From a checkpoint of a small transformer trained on Wikipedia: rotary positions, value embeddings.
Each number is 50 + 10 x the weight over its row's rms, rounded and kept within 0 to 99. Layers, rows and columns count from 0. The size before them is the row's rms in percent of the matrix's.

# gate: layer 5 MLP gate, 704x256, rms 0.249, rows 290-306, columns 192-255
# up: layer 5 MLP up, 704x256, rms 0.293, rows 290-305, columns 192-255
# down: layer 5 MLP down (transposed), 704x256, rms 0.66, rows 290-305, columns 192-255
gate290 098:60 46 64 62 56 50 47 48 59 52 55 50 29 45 50 34 31 63 61 35 66 55 42 38 53 42 34 41 48 48 50 47 45 45 67 47 41 46 46 49 60 48 30 46 46 27 44 56 43 33 54 63 47 70 39 54 58 53 40 58 53 36 67 45
up290 092:54 47 57 50 71 51 66 56 55 49 44 51 62 46 49 36 58 42 63 52 42 47 58 42 54 62 47 51 38 54 49 39 45 51 47 51 53 44 62 31 74 41 49 45 56 48 44 41 49 28 56 41 63 31 49 44 44 41 50 29 44 63 46 56
down290 095:44 66 55 64 49 46 56 43 47 29 50 52 58 48 44 63 59 58 45 59 59 38 46 57 39 56 56 52 48 61 63 34 69 49 52 58 30 51 53 44 49 45 50 54 64 64 41 47 56 71 56 37 50 49 49 54 70 48 51 43 35 62 50 52
gate291 096:42 49 47 50 50 59 54 51 62 64 56 52 56 52 53 43 54 59 47 46 47 44 69 43 53 36 49 71 21 53 53 62 46 57 54 31 60 46 40 44 59 33 47 60 56 56 50 40 60 60 65 30 48 40 40 48 68 35 71 55 52 42 54 58
up291 097:65 47 47 49 61 55 48 51 64 45 44 59 63 32 38 67 43 44 50 59 55 47 59 52 54 52 50 41 51 47 60 29 49 45 57 40 65 49 39 36 71 58 64 25 43 41 52 52 54 39 35 66 43 29 50 49 40 44 57 44 48 56 45 43
down291 099:48 69 65 54 60 59 35 62 43 33 63 43 34 56 75 70 56 43 57 60 56 51 56 62 47 54 53 56 66 55 58 36 62 56 50 44 48 56 56 49 48 42 44 55 58 42 38 36 31 48 44 55 56 46 56 36 46 60 65 32 50 43 61 62
gate292 101:47 53 38 51 48 56 46 67 55 56 48 46 55 65 35 56 66 53 48 35 31 34 58 47 41 36 44 55 53 57 31 47 50 40 42 60 43 51 47 47 40 34 37 42 52 47 53 42 53 32 57 37 54 39 53 39 56 30 59 48 51 59 46 35
up292 102:53 58 68 45 54 56 36 63 37 52 38 52 44 34 43 57 47 44 46 58 50 47 51 56 53 41 43 34 42 46 60 51 47 46 55 41 30 50 38 62 51 18 41 62 39 38 60 48 63 44 37 37 40 54 49 52 43 59 52 50 47 39 18 52
down292 100:48 58 60 51 43 46 51 59 42 42 45 43 35 47 55 64 59 45 52 58 41 59 46 46 40 53 54 36 32 36 64 55 46 40 66 37 50 47 58 48 44 46 57 45 53 39 56 33 50 49 69 61 56 55 39 60 47 39 49 57 65 49 48 53
gate293 102:30 53 44 42 56 55 45 69 56 36 54 72 51 45 53 47 64 71 53 45 50 39 53 60 63 42 63 59 50 59 47 51 48 36 57 44 51 57 44 62 32 48 38 37 45 25 30 38 48 41 60 67 50 48 43 42 31 34 28 37 36 50 38 22
up293 098:43 40 25 48 47 54 41 44 59 33 60 38 52 60 52 47 38 62 42 45 53 43 51 31 47 41 48 49 64 42 60 51 71 46 47 53 49 56 43 79 61 36 41 33 51 43 50 44 45 40 56 39 53 55 66 64 50 56 48 40 54 47 47 63
down293 101:42 60 64 45 38 43 47 70 54 48 32 45 51 58 42 52 53 49 60 52 61 45 52 73 62 65 69 45 56 53 37 59 46 63 54 47 57 42 41 51 48 56 44 75 58 68 54 55 40 42 41 74 66 71 37 54 37 63 47 38 48 56 51 47
gate294 093:36 63 49 35 28 45 51 48 57 36 57 57 56 52 53 51 51 60 50 54 43 55 54 59 74 43 59 54 55 47 51 49 42 54 41 49 37 55 28 54 67 66 49 64 57 50 63 44 53 55 57 46 48 49 41 49 53 56 49 63 68 44 55 58
up294 086:60 35 56 60 50 59 51 60 55 57 43 47 53 48 66 54 70 51 58 55 56 47 40 55 59 53 37 54 60 59 42 66 62 45 45 62 56 61 54 39 42 47 53 56 51 74 44 66 36 61 40 61 52 54 61 49 47 56 55 31 45 59 54 48
down294 091:73 48 44 63 39 55 65 57 58 55 61 61 52 28 51 57 52 41 63 72 50 54 54 47 43 47 48 41 49 63 31 54 73 56 57 53 64 52 38 64 48 38 62 48 42 49 51 65 54 47 67 37 53 36 61 48 54 46 47 51 66 58 41 64
gate295 101:57 48 63 66 45 38 36 52 40 39 58 50 46 58 48 55 50 49 55 56 59 48 34 51 52 38 48 53 55 51 61 45 52 46 49 61 41 64 59 40 49 58 46 35 73 68 50 62 51 58 30 28 36 50 34 63 47 44 52 43 51 56 50 50
up295 102:66 45 67 72 48 64 47 56 33 45 42 53 49 36 56 48 38 67 61 47 62 54 40 62 55 49 42 58 42 54 47 55 57 51 38 48 45 72 34 59 54 60 52 45 49 56 48 67 46 41 31 35 45 49 27 61 48 62 33 53 56 56 50 55
down295 102:60 47 61 65 30 75 57 56 54 46 42 51 43 31 36 53 57 58 73 39 57 37 53 42 42 26 56 46 65 57 47 42 48 59 57 41 35 54 62 54 42 48 36 42 61 66 50 42 47 46 53 72 55 65 38 62 70 35 53 24 39 44 57 53
gate296 097:57 50 50 51 46 76 45 37 48 49 60 58 46 45 53 44 42 54 44 44 44 78 54 59 42 55 57 57 55 50 47 59 53 45 57 40 55 29 16 46 43 53 45 41 68 42 47 51 37 67 47 38 54 45 46 60 49 58 55 57 40 54 58 59
up296 092:47 49 25 42 53 51 39 34 59 42 57 39 43 49 56 59 56 68 50 63 58 56 46 27 63 59 62 48 59 41 53 54 42 60 32 48 61 58 37 47 60 47 43 61 51 64 52 31 42 48 45 59 47 47 44 58 39 36 40 47 51 69 51 53
down296 093:56 45 50 37 35 70 33 48 46 50 50 49 30 59 43 42 38 57 41 74 70 45 52 45 53 66 47 40 55 66 38 52 46 24 65 57 40 43 38 39 53 51 49 60 40 32 64 56 38 65 55 35 41 51 37 40 63 49 59 49 51 40 66 38
gate297 105:36 55 49 38 53 57 55 40 43 45 62 41 43 46 45 46 37 49 49 43 35 43 60 46 26 61 67 37 31 48 61 61 49 54 42 53 45 61 40 48 62 55 57 51 27 83 34 48 34 48 72 46 48 58 49 37 71 42 58 59 39 44 37 58
up297 105:65 44 33 56 66 59 58 48 38 57 47 52 53 48 41 49 57 35 55 49 37 63 29 47 43 60 60 54 55 41 43 42 47 56 37 45 47 42 51 54 55 46 43 45 49 52 55 63 54 27 54 45 40 51 46 44 62 53 35 49 45 38 62 74
down297 105:54 51 67 60 62 49 53 38 43 48 37 40 60 46 42 44 63 29 42 70 46 42 54 43 57 40 43 46 45 62 33 54 67 45 46 56 47 41 55 64 49 47 47 42 35 48 75 52 57 50 57 58 34 38 48 46 61 60 59 34 34 58 40 62
gate298 095:48 46 39 61 49 54 56 45 36 43 38 56 61 46 54 55 58 52 30 68 58 69 40 49 46 40 52 67 66 53 48 61 33 52 54 44 50 49 46 56 37 62 39 41 45 66 39 43 48 68 55 51 57 47 42 50 43 55 45 54 42 50 40 66
up298 092:43 59 72 48 61 64 59 58 45 48 51 38 56 40 36 60 60 55 61 27 50 55 60 45 67 63 52 56 37 66 57 61 49 43 65 50 43 67 55 35 53 39 61 48 42 54 48 47 60 58 57 38 41 46 64 45 26 76 69 63 68 43 47 61
down298 095:62 56 36 43 48 48 43 48 56 61 62 48 40 44 67 45 46 43 50 44 52 49 45 61 51 45 48 65 64 34 41 43 49 65 37 56 40 49 69 80 46 48 48 53 67 46 48 35 55 62 50 49 51 57 55 52 56 38 62 46 42 60 70 56
gate299 099:56 54 42 35 59 51 50 39 54 66 48 43 63 40 54 53 42 42 60 47 60 57 45 39 47 37 60 33 41 49 59 61 53 43 45 50 58 42 30 51 57 61 42 68 46 60 51 52 32 64 40 49 59 62 57 52 51 43 56 48 34 45 62 39
up299 100:49 39 46 43 51 39 45 52 52 47 40 47 43 37 42 48 53 48 45 69 48 61 63 47 60 28 61 63 61 52 30 40 43 40 58 35 59 42 41 51 64 53 42 46 48 61 46 61 57 51 64 69 54 65 51 45 44 48 35 53 42 43 59 45
down299 099:39 62 37 57 74 32 51 47 48 41 49 49 52 57 40 30 36 53 46 48 61 39 63 56 46 45 31 49 62 43 54 53 68 46 54 48 53 46 59 49 33 50 53 30 46 42 52 50 48 59 48 64 38 60 40 51 38 34 56 45 41 41 50 38
gate300 099:54 53 55 39 58 66 40 53 34 37 41 58 56 55 49 40 54 40 54 41 41 36 38 34 60 41 46 32 51 39 64 47 31 58 56 34 65 53 68 45 47 61 41 55 42 45 47 39 47 41 41 34 47 64 59 63 48 50 38 55 52 28 33 59
up300 098:59 54 57 63 76 52 49 30 51 52 53 45 51 59 64 34 62 33 39 38 59 63 62 42 46 42 41 62 57 61 51 61 51 53 45 44 42 52 47 45 42 44 47 47 49 48 56 47 65 44 57 55 49 47 55 60 57 60 48 60 59 51 45 54
down300 100:40 46 62 51 55 61 52 57 76 41 42 41 43 46 45 50 50 56 70 45 70 53 51 42 56 44 38 44 60 36 52 31 43 54 44 63 60 42 64 51 74 43 50 62 50 54 45 39 51 46 44 42 49 30 50 45 55 44 69 39 59 45 57 69
gate301 099:63 61 50 48 59 57 63 47 53 45 49 43 39 44 39 65 53 35 40 48 54 62 47 42 48 43 35 68 39 55 60 67 59 37 52 65 48 49 39 56 57 59 57 54 49 38 46 52 64 60 49 49 48 28 43 33 47 82 47 52 44 44 55 42
up301 104:50 68 37 47 55 49 46 48 42 32 52 45 37 43 54 54 47 52 49 60 63 56 35 44 36 46 36 60 50 64 52 62 51 56 35 51 41 41 32 17 58 44 62 59 64 62 57 40 48 65 56 32 45 40 41 42 40 48 44 65 55 72 60 63
down301 102:61 37 43 52 59 53 48 40 52 58 35 53 52 37 48 59 51 50 55 47 61 65 44 58 47 49 69 52 60 51 58 61 50 48 46 48 59 32 29 73 35 61 50 54 50 55 40 58 68 65 38 64 34 56 39 37 47 57 38 43 56 43 58 58
gate302 092:51 36 40 40 48 57 58 50 53 39 54 41 53 50 56 61 57 38 47 41 47 54 50 58 56 38 41 62 59 66 65 72 51 40 58 40 48 53 52 52 50 49 46 66 46 46 62 63 53 42 49 67 50 46 44 52 58 50 35 67 56 49 38 58
up302 092:43 54 58 55 55 59 48 51 62 39 38 64 42 50 74 44 71 45 46 49 61 38 49 51 50 54 33 46 59 56 48 55 36 66 45 41 48 55 50 49 50 64 47 65 53 58 40 82 50 61 53 38 39 49 58 44 60 43 50 64 50 73 50 60
down302 093:55 45 51 34 45 47 26 54 58 45 38 39 53 46 48 53 41 37 62 35 61 50 49 48 58 50 40 54 48 62 44 48 69 58 61 53 60 56 54 50 60 58 65 52 32 56 47 53 51 31 56 50 57 54 46 46 65 49 36 46 66 39 53 64
gate303 098:34 45 50 45 56 44 46 48 39 42 25 42 53 42 46 71 56 45 41 30 45 51 46 28 49 56 35 36 64 44 43 48 56 48 48 51 49 74 49 46 57 55 47 70 57 38 46 53 42 53 44 51 59 48 46 53 36 45 41 55 33 49 34 43
up303 102:38 48 48 39 47 55 31 58 54 49 65 43 36 64 31 63 36 41 34 57 69 65 57 63 40 38 51 55 42 69 43 43 41 47 61 43 63 39 55 61 35 50 50 50 47 59 48 55 46 46 56 43 33 54 52 45 46 48 57 62 57 33 36 36
down303 102:23 51 33 41 44 44 36 35 49 47 44 51 50 67 46 37 52 65 20 54 49 58 51 41 57 40 48 41 43 47 47 63 49 47 59 67 65 44 50 51 48 66 56 38 49 55 47 46 56 47 47 64 55 45 55 47 50 42 68 40 48 41 65 32
gate304 102:43 46 49 47 53 44 33 39 70 26 54 49 61 44 51 56 38 44 42 48 33 40 56 39 50 45 35 52 65 46 36 59 65 35 71 50 51 44 60 56 52 57 56 71 56 51 57 60 49 41 53 64 52 52 67 60 41 48 30 59 41 43 42 38
up304 101:52 51 34 70 71 49 51 56 49 53 36 49 52 70 37 69 40 32 60 42 43 28 70 46 47 55 73 54 45 50 48 36 50 49 48 50 31 50 60 71 30 56 57 39 44 71 46 43 52 36 54 57 45 49 63 52 56 47 58 62 44 42 56 58
down304 095:37 67 69 60 62 48 51 70 34 44 59 43 44 49 54 58 44 45 61 44 54 72 51 58 52 62 57 47 62 59 66 59 47 45 47 40 41 47 43 67 53 51 40 38 51 67 39 42 51 65 42 31 43 56 32 46 49 47 60 53 60 45 52 50
gate305 097:53 48 51 35 45 33 31 70 47 28 45 65 49 53 52 50 74 33 55 20 50 48 62 40 46 39 45 53 37 32 72 52 45 45 51 58 43 71 25 55 32 70 54 53 45 35 58 51 58 66 32 60 52 56 54 55 44 45 71 47 38 41 63 55
up305 107:61 67 57 52 50 59 48 30 38 74 51 45 59 78 47 50 59 57 56 53 63 76 51 64 49 55 31 38 55 67 41 52 53 50 42 51 61 33 56 44 67 56 54 37 42 39 60 49 40 50 53 57 52 67 46 34 47 66 56 22 34 56 54 29
down305 105:66 41 71 40 61 63 56 52 65 61 45 40 54 60 60 61 53 58 55 53 56 49 49 46 44 53 65 51 58 53 55 30 58 62 57 33 56 59 65 43 31 52 47 45 35 54 40 63 50 57 37 64 67 51 42 65 55 55 25 31 56 58 65 49
gate306 104:32 62 46 51 47 43 47 36 46 37 56 54 56 60 52 50 67 67 44 37 43 41 50 53 47 58 61 40 68 51 54 45 34 57 52 49 37 24 50 59 38 44 44 64 52 57 49 54 51 65 52 55 42 54 57 60 59 45 47 64 41 44 39 53